Weights of a small transformer language model.
Size: 16 layers, width 160, 5 heads of 64, MLP 512 GELU, vocabulary 604, 6.03M parameters.
Each number is 128 + 24 x the weight over its row's rms, rounded and kept within 0 to 255. Layers, rows and columns count from 0. Numbers have three digits each. The size before them is the row's rms in percent of the matrix's.

# layer 8 MLP up, 512x160, rms 0.262, rows 296-462, columns 40-79
087:152158134115111115167132128111142097139148106129134158127123131065134094094114145106102115144118143127123101145143088115
107:167116133131103176076170144132089115144109116125201111121191089122129088172147103134118178158130111134135133138104124100
106:113114164146140113114140119139133115134160081140117130162149130165104126123143155126091134135175147116158111116194129114
090:112120104100074157139151164110104144115121130098105154138160107134135121108079105118131164122094097130091158124163114134
102:144081123083159091148101113126191122076121169179113141135150124130152149147160124124126110133185139071118099088153152161
087:133127110162109146135157162109145134144130128131152101161089121151090093102159136094110071141040127121105117125109149154
109:158160081107136140128119110109115150091095148103118148099174117132091094180110174134129104120165140127150157134118134175
111:137134142136146127148128171120105161111136145134109107076143147188153110112137139105135140134104109156092140109137121111
093:122077121128104131135169165095130147090091154135150135122132141101135117165126149131188139117119099171120097122142163120
104:146137100116167163151134111153097135136109060121139123171148119107156118135169149136118096129111143157128121118109124101
097:106128125137140126111141114133124150127121134165158147140145097120139124073119116112105127146156108118089182086144120124
098:135106112108182101142092132151114115173106139132110103153139103116133121151167102144134130165159112075118171146183104094
099:133157093107150187139113128133162153151093157126147106150125158119143098132057141124123160126149138121120135146123165193
099:128183159112126141081136091160166135108170120107097137098166127107128127111141116161092149170128157149135133128143157165
097:117098155115146116111127129144180113125173112106129118105107151095139117120133121170102172110092131058110134081127123103
099:130134126142145143140138156154133134110121098134183131138138154094136101169110167136123142138112124107169103104127127114
109:127152133126139147120106130168118143167090078114154143122216078120123090144108140124151099112132133109145166141162135115
098:132156111111183132143133136145138104101102151119095090136110166141128149145163133123103125143124123099160143132170093137
093:137124138134121100134121128120122117132146150113082125149113169103135101162135154112145129119162162132113110156097141133
105:164125087138166130154106112136152162126150115136143142166135083116116124145160091133112133129097149083097120129140130126
100:131114147077136093108115193097158102114139096112078132130162198113162108125121146118126134104152111112113094156123141135
107:131131089112090147104154119143144097109161147124066152114132151151102164130116131130102125145113107146128112167139133122
097:100126127123129142140146153104142141160125170122110183121174127100113139157088127127156112085107151144110157123128142155
104:128119149141087106125116115130166170132114131137114149103166109118170095102113133076115119143109141126169121082111123120
105:172156156115124130097101119133159145125137128113111102141098123102123168141127162147122158125127148065088114089117124175
099:168168127104113110083114122180120158095110122125143114171148136136162163117114102174148131144164127118164116157150128149
097:104133138093128115136130114123131125105112088088121145106128130164126127092134116110115089140134162138130121124108131124
108:105128136074090084147151121132139110158102183113114143175101150104101115123174163138114138124139131118151112140159139115
107:167101171093153150121176116128159128121134172118138165135115084144141105112150129109129160131136098121142132174124081125
096:171150159168076133138136153151092173118151165128129112113119151097120155146096126129114146068138102096138123100154120127
103:136138120126107139127132146116127122124135135108145108132160152128138155107153162130105116145135145094132117139119106137
100:141118174142085132162121090149143142089124135139138135127074161182126104134101134144129110108147116145111159112150126126
100:143133095128077154140081167115154125143149146141115117126136098149157080147162088115115098149163083069114146132139163119
103:122175106111108117148121167174145157138128157135065110139099125172152129115131133100132085147130122170117119136147110145
102:112114077125125111121143141132123141141122169134108130142127094079142119110157135175122132149088101180137122106128167153
099:134099120100158121132144093148171122125164125132078118084130132135142161097130168091110145110116155103092114097151122104
091:106169171099100121108100120098107118150153134137121120117166117130167117198164151144074158166158120136089131117089105122
104:116110128154106156133160173109128103107096126124122164099169155097167125132119156101103160140120132151092118111146126118
103:074091130106136087118133124107177091116136187117169146161087142080109120124131146092149101100103103101150127151126111174
109:091122112163102141115093122105153097157131135151142096072130100132104140095178095147071127155104122125139135126083145136
099:112136201142140128112122126124088060127090156177126142079128093131128121112092124105187130120093111131131133141114096131
098:128099178109141127125097159138140147090129129096152122143102092085133136146162112116139164108166132148172092138133155111
107:131100153121133126139099111120177140097095117128115136124102131141123147138128187121119159118103127130143145161116062130
095:133128162138117160174185132161118130109126183136066173139108122122127099134132143131159096105126121115102147113137150149
095:158180124091151136124133121124114158137131126123138096108155127103124117135134160143091167092156156135142138125131103162
102:114134111122144120136182108129173117134117146133160099069129132139097125169063125141087162137128127141113135122106085121
095:152144158099155123152175115136111125124158144132152117141128135131110136101108147138124092120146085124131103139120110153
089:087114144157117118144129155146149135112141102138128091091152164160091098104142139130137102128147163137097152162167157083
092:141121172139134136121108146153123120101127148156184118058096138103102137145129162170121106107090108089122150090120103106
109:111146165143091122136128122092131111092131097168142131110115131129120138138116132138093176175101122136088155122127134129
097:130159132103104141120106132154124125148121105130102102111117137113109135116112107107104140128129137135139158124139109126
107:182105134128148136110115103068094143131126080138107126102163178115133125135151128119101132166133109112153104144115135085
098:168142096135117171123163087126116132121074123150106128137100130148139147115120125084099103158147082077121137117152141130
114:132101138156075147131147133132111123106134116115148097087151068153113128069149131170088140108166137128148139123137090140
108:106096107140118160160104113112169153115168132176121135115161137127147145093137131133170171162106105104115166089126164109
105:130087123156130150116109126139112111123114134140121178131155122147117143147188120150075138099148128120158133122132152128
104:108116121121124126141134161138131131105159098163115138139126128159096096119142127097095141161148078124120118160158128122
103:105123095121157131111151138140114079128156097151149132130181112110084137178183133125139146106162131113116123159144136163
097:135111155098149108120134116104108147106152106114122155132149128159117108106123119149098115161161117097120088142112108139
100:127103117150125086111107148123100106135121158129133156148138088127118133126135092114128147168132105141173088104106107095
096:105108180116178144165162148158119091114127096117120127134107190106089153102113119167142100074091090139140121162129105136
098:127155118148122107101123155088111117126151153131132108133169122112127131160138155121135154148146156156140141128131126130
090:119108208113126122146181117193106144136143137120114137177080108107137109124109064123084156150122103141109136126144092114
091:121124146141147116112139139103153137136173183121099149135199163152128123120143083118097083101099104121126092112085150145
116:178095110131198138134161144138124150149092116104113088144121118120109142139117170117093116118085117137148088136111106125
108:141112143135179150133149147147123139144125131196132181122135135141107103166126122067127167142126153129161145157098122124
101:158124153143118139163134115118157075149140113136125104142109125099116202104143142090101128132121126086093137112145131096
098:111109124146122097093112117146136129105160152141146131153166094139156097135123151127110148114136139118162136144116118137
110:180139133140143141129103144138100153141117206165149114100130120153123124134117115121101169136096137156125146144170112140
103:103115151099130133090097136127146095112098119178121104154125136139145157112153115129135137147114120106137154150159139152
102:135118151125151134132117119163108124137106098135094138070158104103164138128148150172118156140068125136141151099148163121
100:119123157146157148116143113143101137089194170149118125118137166110145108113133108150155154132157126153122138132109114115
100:169122124147146173144158120125122068130106114102148128114104147145114150146131156136146137122151088162109137156172090120
104:161144104126134081137158084155089113118129147145134136114145142153102115129112101116140125121121125122109128132102150129
102:170140169148129171115139135155147126113126164127114107147123144118116149103128129096112132093157141086147135163160086149
100:188151116100109156087139128116143163064152064151135160109145114147125105063149140119144147105126115134107133142093143093
094:106173117143124119132102121165151145123128164132128124119074109102142182125138134118175153143102157130159118100113120089
101:154090153074149141103092150184138104108135093102119113122109156127120115133165107135109176128138122127132139136108157134
097:151120116121128158109139105169146141091168105138094129126117097160132090152107158159132107143126161135114132155141123111
106:145120130102149117102154130160140136122165117138140153092099159140153132101125133105112115120114076127159100158113158082
099:117117150156136115149110091168165158134150137109126128115174116136129141119152112069098118146101138096127128121154151123
099:128164109120156129137148153082141098124104135106107169108060094124038156148155113105149147126096111103130123090155128114
104:125138132098150135118117135077124135090146126149118156121148137149155102113165117098175114114141119122112113139181123112
090:126123135080128093154142107129118089097131170122084124133130152132156144120133133132138143137106107154102165074135153141
097:144129131121125153153134107083137146171133106127132109074094171120133156169128154124105144162164138124114113154109142087
097:104086116137120140123154141136102113094138148101102115115123145144101142114166103134076129125126143098159154141116144096
095:127152149153117103165128074110097115111139101074125130151152125097119111128091130171131105163111145117110131115115109110
101:136123140100155138142138139143147124151128148191111152066128120173121109130122113117098126103151096169111173122111095098
102:141151127124128138143118195145069107109132157115180163130136145145092142186111133101099147115120109099138119092173147127
100:124148138114162135152105124117126130125163085194148131139118086121105138134096134120100097142151139124168145140102140124
107:115114116122166164105135164132155155089123131083140169111097103081135150133105114133103124121126133112159123113164126130
094:129138119158149174168130161109080116137093118098115100151126099079132123140105125124149115134130107121092088154083124110
092:200136116081102096108100116171137125147134197116145140098104126133132094180160124128118127168129141119130109148118150150
116:108152114093120147119134113127100121116113159102150096149144154120135140154103194146098111112113126167144127142208127102
095:158104147151121118122132116129118133123115135090153108140084140172139139085117088150110138157106141132165107154105185116
105:107088125117146146140111118097119114110136131089077116137159147112172069114173131107133141146111117143148130114175106099
100:100122133112169075113124105147121135162159109111148178098118133114136105099152142160154131127107120115150179085143125154
086:108102147099107144149148130076140091101130132180104129127114123144163078113106113133090128099165158091146146158143192136
102:134147186100140138118158154109107119109139135144149141110164147123108182132133117135139137148117141105156128103124122087
100:121135123108114136161115165136108093150155110122133125125134129147158167182115098134097095169202130136134138122130169114
100:111068168137139107127156104110128136111171085105129126088083142162123116164141129140115123148096164137092111154099139151
103:143098157114104153106127144122080148119118137150087168131160133113134101137136116106140106117158103116169137111130176157
093:135121132109187109120132157119119141107106131150129135124143124158165095106167157125138148150130127115139119202126113117
099:124117101124134120143118096145160113154122158110094157154112114103087162149133084130150092142105077168119147144110173126
104:151142148144124162089133118104134158149157118114132157128101145138124126138116132072107114116150141158124123138127144150
090:124129143135147102147125111146117149150137124148100130166159101147108110156181129096159165166127096121149100114101175109
096:150119176154153089159158130091129092158135144147140105087095112166085135126161096169128086113138131151139117099144184143
100:121098143116090154101130117141162200075131118128096109095099140165152126143146078125100131176112142124115140118092159082
105:138155110121109118091087163111142131100147115087109107167158094150119163151143128108089125099143140125126179176151163137
096:140096087130168105107150115121116123089153126148053101145104094148097185156130123119096137135092117142150157151168132135
104:126133105143150102129113132131139136149139105097138129121164122084085183125162120130136121142127133160123084083150184140
094:144131109141147121141122112179114097123124143147103105081117157188117110107129110092118096155108143062130107157147156131
102:169133136115107142144104120138144136120121136154102141106165119138144105133107123123124162127117162131149113126153115151
103:138149138161133125110127143102100134087115116128152111125129110131123129144118116126139132146138147128099153134081165096
096:131111160116128099145141084167149098130136114117127106119126136127088124169119121153139145128125103158116075193115151102
101:158155126086128126166127117127146137099118130114123102089162171125146111136126128135126102116158115138111135105122138100
106:123123163098116118145139096161178138140188085146127094128132129117104113155153163144134119100132171118120105109155090142
106:124139140110105138138154150159112144120165118149117123100153118150101119102119157147086067130138111148144155140127127155
109:171122146128139156131127135086111178115185095136121118141141128105141106114164130131144112127115114172143101134132140087
096:115119087205150162067085139134118154121122109132102126076131137143122150164118100143151104132098152134156147114161129122
105:170164146141123132148115120132077117137148083138124132124110140112091161112124127117121082100160140199108166145097144095
094:137142146161157151105208170143143158162124153142104158123134138163163104160119159132152136117128139153140182115146119135
095:173149114107122149149190136170128149102136116130097101100121127128159118151112111172091110096102151162091141111104124089
110:146170123117163091156068138101122164119129149135123151110117117144102154119142087140109158111130101139129108084106159127
103:117136128135140067104140140133105128149164142132111091137094150088081152152132124162107181117120088154139125138123161131
096:166104147121132171135171164162109156098113126127126099086135114135130149085169094100141137122086131118135146109139162145
104:153073099152118110091136134119149121141150121149112169118088125134146121169112126103125128143108082162136117127136135129
099:141153117131141120111128082140173114137089149186128138120079120107155100086142125122130162128100147169145115140140145100
094:170137127151132139154170192170193135083138125156153139123130137125114104104130126157139147124084089149125161108124132131
092:112098116087141139105147110150173097082115122152118125154133132144145123104163127133167139125110175130145151166124122121
097:094125076118151125131136153120146159131142151119142138162120150095145189125096153142162147100129104135123175121112127104
104:141122168096128113112161148154115074110160137139087128111110112091122153128119124107106080123124097140126194147117124118
103:158131112154187056115109115110123138150133118127142104151054143142114150107119143095130164171139132117104147109110150115
098:123115143169117150127162182117113109113139132128159142142128076075130134120152103102131145168160150146134162109135109152
102:075092107196120141139117097139152134124138088130125096125104134137122070108117115059130119117146124166159130127133160129
098:122156083088108129125137122129106119122134125080171165091126145167092134133138126135101142105127140120140154159153118148
093:128125115095117122130142131093082151116149115192106106090157106169144182161133141131122148123144130128144134092093113150
110:132139161111147199162113131136103134128121139141129134086093102094150109139114136161066132140140114098118126111077124150
094:111168125131138128088095161137104132134114160143112131134123149109142127143139179131074118124126119144117120135133124144
109:142128135101133144121150173123141167127099112130126135100147145109127140133089150148156119141067117153139123099156133142
104:085124128100138098199120099128115154142110080159085116121178123118125119128121112118115122130166125103166182131136137074
092:093142133135139096167165145100100073143142127145168125128142116128142145130149132120118141153162140124121137133153124136
105:126088126129129116141100112124100166157149103115154131130092088136131185140156114170138124134112136141136126113104117132
110:160157152066163139096126126134105127108129126123083142134139144159083159127114121104162125161166091127133145134103129120
101:173142161085124157141107120142123099096116142115115145141155147163151092124150135139096138106146130132103109145120106127
092:153145126134074139126165143156149108114145131142130075095182153114133127156127105122145134133119078144130140168126144117
099:183129161152110115114144111136141120127120095151141162123116093162152130103111154109134137150074089107136144150126121136
096:129106135143150150173104119118098138131144134094129128123113114127095104178100128114153116107127147142075148122143157126
094:148158129165071128153165159140154096150124113122149120144132099128105168127098137158132082119122092097175129157139145111
102:109116149149135124094117128198122138110136153118132135144128126136144126116154096157143161071133124128151104158144125092
110:144156145152117134148144128127135178091141145118144122144160139111091158135117127170114108093136120143161135129190135132
095:141165095132124152120140119136158132129191132067171134126121121133094171118127147128154122127166139148110130119120119118
104:147124084096131108137093192140124152145136166089145151100121126141101132119084123126167120157144138155127159155162115137
096:140159122161076106111110092182108086090116099117106161128128108131165121155122140154148112126084119119189113109118146090
101:140127108145105088148124115151124168137141147127147096143079143186112134133168182093143172117142141149079108104115127121
094:164163118076111156120142185140120103119138142155131095116110184098149150148163139128126150132135116124117110149157141110
105:076087130130162153161076099169149183098166120140129137112116118149143128110145132117122147150107111113134123123126163150
106:134137127137140062108121156102120119126085139131166132135103082082128127119109160134140128152140119095113131170113144158
099:139136166106111147138129157158142133121154128162100104185141147138139131107139110086171106113065154146105177047137086138
101:127092121098185132152156165170077099109151102141133124154122149159056125120151139132131126123137123128093124127155139111
108:101173121108149168111152132101136099093166130109085155159140125170129128145153150086135112158143141081152114130126172118
091:143159155185095108141114108116178129091098128106137118124106128135165169113148135122105122173120096107165119125128128121
096:163131122140151124134125173124111170101166145139121110104145114109105132184127130121053112148148133095128104135145082127
091:094146179168108136110165150126125127126113100126064121119128159154107094134163126156136164109183096122114174115143127151
095:146128085088084132141077160139159105085146147135150104146153150137145134168149097158115115109131134125120153160093118173
097:124145130133166109113117166112140149139118119110098054132160126178154133169087139124121088089131126099102166122081121147
097:123090077142137123118186111100088139133147096135118113131136125101142180128098100146082191159141151086165159127094145143
# layer 8 MLP down (transposed), 512x160, rms 0.13, rows 296-462, columns 40-79
087:111113132157129159135149140135143155122116122122115165102143136158132160126142124153120124115147123132185151129143127173
106:144152161178112129108143163093160154139121124110130096097165118140190125178092130129141116150111126109113081094119173128
111:142094107119127159155149114085117077121125159130085095153117147110165137151093160120141125135099137168152126125143112163
098:113145135145126168136103130084126166132134113151141140140092064150166108125098159125147115090112124172153122123130118154
097:155152110091102123074149150122111146158101123137120119103132165136188093147101142144114096140119105125089182141136145126
087:120092121099158136139102126090104124138119169094104137114149113085129075125127142163137167162143142115156176113149099104
105:120097137134115107145135141104123114068130162157140112115111137139151134131073110114141140139146133169120167101149156121
109:125115119095087155145163151128124168141119136117099089105124111110147133118120158107119059131159103132130165118122126117
095:132186154109086104142137136151104099175127091087134124134120119143120140155116131154106127182104156122144152119126122089
107:121135156163126161068124118145153100130120128149098184166109123115155143097130127124127153130111159115166135122135082149
093:138111091169142101142115158133118078112117141079138144178116150193156143129122103132093097100098133122132171127133128138
097:102114103095162089149101146134153157112112116128118104162129138104161176119161153152175090185081151155129126108158138129
105:113098113159111113164134132099118146101154160120157124133109139141099132157159144129117152081141192137104163159120101128
114:113159113168149138144113153083116119144133132143172131131068136132118140098095176092114126154125112182151134099160113105
097:166115126169163125119109087145112166115118058123121177119142132096159158144138072130088127151141148138102074126112133125
104:129164088103081128130131129090108121158147163147134164174135132150079140169121122126121110095111165148111128126109132176
117:139144134116158165101111151129124099195111097077124110154173126113106139136081092102153136172132145110108152140136107163
102:133119138091127124131140146125121113117141115120183129162114126140121121128105058113082136086146146137159105113153124148
096:088115117118122079164148101129078131114082086106152178114149158141068150121136101095155105127108104087152140128129115151
111:156121110160160162128112103106089184118139126148131124139102155103124145125117176196135154126123157122104103163135100145
099:119103094142146158132107138121106110167138156138138130136180134128128159127149105125133089109134120091141158110152110147
108:116133125111147161137156120116099158140114124130136125150079130111127141137132153093109105218100140156080093134135162139
100:137115113146129106139125116178166158088094109120129143123133124126146089166096145141143158119112150103154123148127162117
111:137142159143137180091121077127155079126172112099153136117131124104137114154136081176129148125151135140133146099119141110
108:164152156076148094129115143135170125090112119163128122113143153111148163109156115131111156162130102119138092116111143116
104:126123094139175146121161127149126121161145161115137110134109148121158119146113128135107131118123124152115133138151159141
099:122102094064155127137068155156110052115115126124124128130144139128116141136098107117134118136176118135139127093158125111
114:113118121103124081144128100112101112132139164065118103158117143140128191107142144142110089117098146119129141128110133141
110:145112123144124128110116136118128157142116133150125122100094145106093139119155146174117093137159186129130171126134124148
099:149160126105149110115094122122136080098105162138116121118153168113140129112136151157177094171158175156141118123106094106
099:116099125142147148123129118130112084161116127139149170180127132107138103130133116109184146160107131099129107149150143150
095:114127119095125117142101125133110107103170156125173168148147146159117126145170097131176169091161107111173076165088125131
092:145173120114141147128148135102143185119114110093092127137102164105113124124116177115146100135105160139117122098121086154
098:138110074121114130108134143094182127080110075103151126137131131117131138103184127139125172145140095175160113120140133121
110:103136101148112136162173096134109143105116125111096106119117142141102122098172136134152145078117158160088125126098135146
098:168114144122091090144116129156096138140137124112123168155114132137120079140147137135152162147131098146157147114141112111
092:104101145161131125173130131119156104167101138093104152094130153094110185136143119102128131061090113107119149138145142161
100:130117142121110152094103156163115141104113100150122111110125102126100099157158158126100140158122164090080091158133122158
098:109124087147116161147124115116068187124132150083094194109178113122143118101144101184113108130150145130089131134130085130
105:124074174146124121108165147151123110074135146160091184125135099117083106093145146090162159132161130100119109111129112150
089:105142094071144129133117125110191143129133104095138140129135141133101148107143168135147108110116153125102168141154119088
094:142108175105130135135094133151110155108112158164127108130160165153122115107142133142110141185166134150124122154154111109
104:169161142059121114122118099164100131098125099120113120127151119167136131126088164141153118124140120134149115126101147134
092:107125068165132077127096080159120127147132166152147092127156130130120169105139111104125118092109178134124115151104164135
097:146136125091127113152136144105123105156093176129164152102103131134126135124154091129140150097132112114127098146129109131
109:132105142115178177089118154117159167095152108086093095148107130126150115158158144139164120137120093146143154112126114131
092:132101124124102064087172135160147100116114094099139138110092117129138114186093140093139150131104134092123101097131160155
085:165154095073127132146134128140127117146155151081117108124096130161090090121136089145112185133163098137084143140149188145
094:134163093117142128149119093082115106169142148185111135123086131169088121109126153143134135119139115124170110143118097141
103:167077117162129181123102162103132115126143158091087160103184109149115162091139138131162122121123139127090137112131110124
090:156104142128121128150154098136129131137129181115146090120118090142145126138126191128143137111130116093131104115125141118
109:132142161122128158118133162157168159093150133109154126131102092101138158111132119125123160175113148070120133157178151090
101:127120127136097097150143165104137173156151146149172107102139166108120112111122141157150101091099143122107132126135099114
116:105157117084148163153071155126123163122104135127103109133109102096153129094116102084136127113113130102128141103137109176
111:123102121116080129117158135129162147109131091105124096154138140140114139114135121114153093126151109119113081101107111146
103:151140135161166156107148169143122161101101089117136154116113121169119099079103106142134060169148104086137162057141126156
097:143141108150151159121090133117120147126091150092137132139117161058161172146126100131146107117098179147135145103126110112
114:158088135145153153120105127114103153116123107148125108151132096137075115167132170146151156174163145140153116172139162109
096:193136137157099120118133125096127121092139121143128112123129139136164121162132190150130137144151110128137134120177120112
103:145172120142134099155109171096152110107139153144110142159154108178107083147140153093114089125119139117154136144141128105
105:141120092169087148139141128108130138146131156119074133103124148121096127136112123121109193137077113121117122126156131168
093:164149163148114134181132134125147142138111173088117155097115160118139073105133087121078074121094111131165101174149121140
092:102193066081126147127116152102141117057152147115151126118148134129083093119140123121158131166136127109142109134131096157
091:147154141131149134114131121112110115158130121129121098105142177165128082102070098112134128131132165122118099145127141155
119:138134117135160058113184136127132101120152149118135097125144144147147094139072183132165084089112121080149135173162124145
106:134120123124100139127083149121169141120134150123093132142110086137178145147098158141146111119160123126136109104126153099
099:133070133123124132150131138103118114128117171095110108140146117101140149157101084125150126137173143136101137160107144137
094:096137136141115170125134163135134095132122108105156173147159190110133101112129123133150122128109147138111114124140108117
106:154139157122126153128105117171118157153156168115106122135101116120132100112088131119119117145141131085100144105133159121
098:118117168157126118125150126112129117148110128092130155109126099132109150112155124101122150150135114079138093138093173107
107:127120101113133126086146101167097103136120126138128164105167143130145122100109110113105077146125136120121108156108130122
101:144162128123105148116150117123141124150088159135137097149079124125135112143125131079120128112118139133050118139150166145
109:149090116124102114127134132128103143128134144152102121156147134096093127153099134154141165190118129123105102147145123131
095:107127159132137148115109154125139128160084115150154079126090116144122159125113134104103146137179157121108133145176161122
106:151128136087144123116115155119147121093099107074164151128128138122139134144107105137173099131100135101123124107099158143
100:157128088100182116146161061115128117152090157114100104135130110127119062097121136144170137119130139109117119123120124196
092:137125137071129093134131145119124108156175108170101090122130146106115102099129151158121100131125152146153114154146139171
098:090155093136135138112151118075182146129102174114122135116152099113133129113132155140136103136126135126126117127144131100
101:153114142100163151160108106111123119112123133129159145122114110131084147168163166147157160130118097134110130158128156159
114:147077140122170143106144121119104135147129135101120157135127141172141120132175166146108132113093085135102067156103117108
088:132138120104091122162121138124125074126109151166129124152124147107119136136128095106113145109135104140157130146097105116
092:128105159119129114084119122181104119150119133104114126164156129136138120128073139138099165131125124143132154105148142111
105:119093134092102151151132114153134095115139127119127093139149098145092137165098123134142133149130151126139126152080136163
089:117126171124126137110141158176124156090122140116154158132095098109120132103110137089142106107158109072129084121114096161
099:138116083133136142124104088095108117137098175153125129119131130131106126061161132134139120094106134134104101138133129122
107:107117128169088208140093108091152148131133131098125146117136135085091104143126145132180123126141162081137107132137155113
088:101167130163129152120147128150071114149168152138102159142102142132089112109103173098087104112131112142161153138098166132
108:095142125145092158137173089136166143045134135157169123124108142083112168108132130118085151130112131149147063128107181139
104:130150086084124167129121118104133109125149141132141105144132154121142127087150126161150080146122134115191140122119117157
097:125116071141098126123155097129142119128117130107172147120111142084133140134170155155096148134105131115134090104113108118
103:164082127156095116116158103140114123150090117145161114141109109103154120129111147123161112147102143126151090107160139138
097:144126117150097069139110143170101119116121144121118140109092148151119135105144120102181136089101141162159140145136142131
099:157145143118136123096141137145128153098128105163093151135156124150137140142135101125162067104119120109116120091127145163
120:111161130128132106077184101096079105093135094117089085135115146123152105174112118142130112122140163150113134135143106152
094:119117109112182154089111091132152125142127147083146104150135107106145112127097122122173154179132117095095148125127124137
097:147138126106092145128135110169115121139109118069155164115104139138107150163129128121121125168172143117137135104121136118
100:163120108145077151114097122108153115141092169115105111116138150130173182136159132117128159091142128138111115120128180102
084:119160139139116146077154181191106116128117119103151152131156155112112126115115164111111082127153115156159116157099084128
104:127108121083076141162146141155135084148135104146099129085131106148098111139149094123161129088141100158095125105174126148
103:117081140130114100132141124130114084108136139114105095136142098144121122127154154123104120123111114124139088120162137136
102:119112151143163154145101150148190106143140115136142109140142106140140091138131118138116100132106158146134142151139141081
102:087174136104116132130150084125106152120140150100117136156152098113153139107108141161152099153141187111085096114128121136
094:135088112141100127148108153136144145145136155131106154099094098172137116108133189160152163132136111121101118102126140140
093:138139155125148131086176183148147121098112123130127188127164130109148118114069138112095099124131142107116110118170131149
102:119101124136111127154129159091145106112148172114133103135127126141121136101116159106106081127152106139129131111162149100
087:124144117119144143120165116126124189112117149140138145099122136128120136133127111152116146127122115084074141155137101122
112:171143136101153153111103154119154137128123104117107171088142091115124072160098097119126150116105110091180098150134169165
107:112115118110137125085127094121110134126143132094105167083162127133129141128122124074172144114119178120157108173142143122
100:134144086075143163119114100105121110124132152146097124150158148095131139131149118123139089139104165140156139147117104083
101:151123150136134119127126117083115129098128107095132128113155092112146133112119126096129146117121126142129119134092102136
104:129160154139081178123179128105126119151104142131113147109111107108123138099151175099131151133146140140124095148114162150
089:079089160123116164123176124106122124153128144123194163154104157139103139098119145165148136131120136098102167099100081168
104:154139131101108172107091126113144134125119100125099107131108150144115107133104124142143192160119176141099156126124140130
109:121107109113124136085117119164135117148146143145123135108149106111157099150136095170147100123091136090135159122112135125
091:122155082103115182114140104140139141149076118121081163151120128145112170120097109077139140148125156143111126038110108175
103:151186152157156124170111141130142108142120142164131102135156120082115125121106140135121101138064144102099134161127120138
096:145123086129145141116116119099089136121139132109156111129149124106146183114144099097140164140154113103149095145106159155
104:144098156148080126146141126155125175139124113086114138140115133102108104144130110104133151099105084137095148140141065128
105:139125166115120158089165096172114118137103110121116166142098122126123182123147115134150130119111101112133094149106127139
097:141111119111129114082086155080058143156130125124146145118120132067133121110138134172140141148141164128168087097124101144
103:120114108111139149103147141114114138083114132147137124109159143118142127124169124151109138115164120100134094075191112137
101:106116160103163134074150136105131129101093165145140141116141123153159094151091111162176101125146143097121129108110096132
095:135124091089159114128108132133093115139098123115128147127125113107162135128110123095157179147155172148165128140113122148
106:148088105110154171098174148111097152168122173109125137087093117127132146136178111145130125107139168082113138144179105153
099:143163123141126131144132112112145159072128190125150091105152152122120138118118133098145110144104112119116095186115101129
098:104131074099170140117119103113117127129125188120136150121108133135126095153112158097071119121083105148132119122127113121
107:099152123125150142115111123120109126106128101094114136145115145110088113146126105152117128153140154116168109129141094133
089:131138137093118160109135115132138161157143153114130121073166113145145114177117105175098069104112136129129100143159123127
096:084106075160097159101130124120104100125122151166130154116134125123116129075114174104094115119134144151082102116116135121
092:103116095136138133126121153189080154123138141162135140123111130101137168136095092149108155108153146109084127133119142166
093:132134148123107092169154135102119127139150125116149136122152123125110085118123074125101114145088162102130133127155138128
107:121147156117128191111164102139119143103126119105156096112133109126143129167116147143146157096173127132144087120197113095
095:089132101094128177162132117132137129152116132125153130142116102073106122135150123113098115138160083134157132148182116078
098:154128082127123132133123155136094073075150129153139105111137157116152128128094164143161103139138125158127110093137165157
103:102101107122135140147132147158115145136110130119164108157114143116133114135159146137081084096114133143110100135161114099
106:130154136170130104131128146104118144110096093165155151091134166100093110104131095129100155172153125112164118155102136165
103:120111170149126129130152112109184157129137135171131068085125116108159125092061124105111151116119117083121101101120118163
103:127115100106150098124108119100092121134090125142135096129125136103110146134141132162127136163161110080136095156116112119
098:135130123182133157134135139115114114110141166145115124131131176118120153115135163106161185108173174151109098163140141154
111:137134112102099114147168126143110153111151127076176121122143117167144109149108159130131133134121142116159153104120125119
103:137121076108113121120113130112112159128155120146157159125089169161169153167112162088105143156116123141118165145083121108
093:163149146148152134131141133109148130120087096144132151156130138110123166133161126140114155113106127133127104107141121136
104:084176088132113162073121159159135125144126093138139139114108141123108097135098138125136130086110100138150149107140169137
120:130144141114114105077127099156122126123137128136140101145099147118123106158140127106120121144126144138111147099155128160
100:095099096121129105154113131117137168164134116129142138102145160099092084124141116114102114127139093124145169131116145160
099:179133132125091185130127108121104107106110178143107130128094147106143138133134119147116133133100149109113104160112142159
099:120126044110140109141122138138108101131154092111135088123113148103122108154100138144122112184144153081130121121119126122
092:104154127130157121116068093126162089129087147142090130102089108122132160117073153122120082164101157129113147094111122129
111:156104110118109098137116147114163097123109115104101147143108136098086147111139140101139180163147109122187139149130118054
108:144135127113092198157156160100123124111087121104128107123185131147121153148084174145140113111123126088143130145131088104
118:094113154082154113103088118124136132107121088092158125149118081146090134104085129148152157144110143159121127179121129109
097:134094114172167128126150132125158094131120173107141154129096133088141118129129149124121099158100124122119139124085112106
104:143134119115118096167220175106148175085150110106143131134125151146126083099110107112123106081142123133139142116151126109
093:097136147116132107123159140141115126136128157141134130143144135119138136141159091080083110136101140128119074134139078141
096:107156153127132151119148145091140139133121110150135148124144156118144124128099130147131081104102176123145158172136093131
095:107109125128137090133111137100167115145114151174156108106141146139131162120145166149109131125125126163109105131142093165
102:134162073138124106110082123135157127160114127104146145087151134131144090169117133115163156154154080161132136170149119166
102:119164097165120129149143112112107132118093111146072113122167128160125112145070116090142131116141151094158082123156086134
100:142098135141146183148112097101127194114131135125086136106140088135098125089123156136121139141110052123127090093141110128
101:048153158115140145071139090113155137133114154130125166112171126129112127138146150136143159126162161112138114104108118115
117:095174095115136107123119105161132141156151130115146100109140113142158152146127125164083060141113157144100133131087124082
084:088078121092137073106108133126098136159134125127119113126135122131102113146142147155119102126098156150138157149118128108
094:125135111123159096113123118133130129096081178113117154166121118092120117105155112115157135105120131122150126097150128118
083:133180128090154141087128128097134087173105133173111161086133125137133094115108117136160113123121133142127120151158139149
094:147133147130148179106117099150111139170144108099134135113144130136141125130156145132146111109157130105125128128184127104
095:118147111137107142145134114160167137095141121128103162152094097059105111138145083147114134150129151136092112131153171125
091:153135128110098152106084118111132123114124110144120139113118143111101092129163116087121136171136131121124102075155153106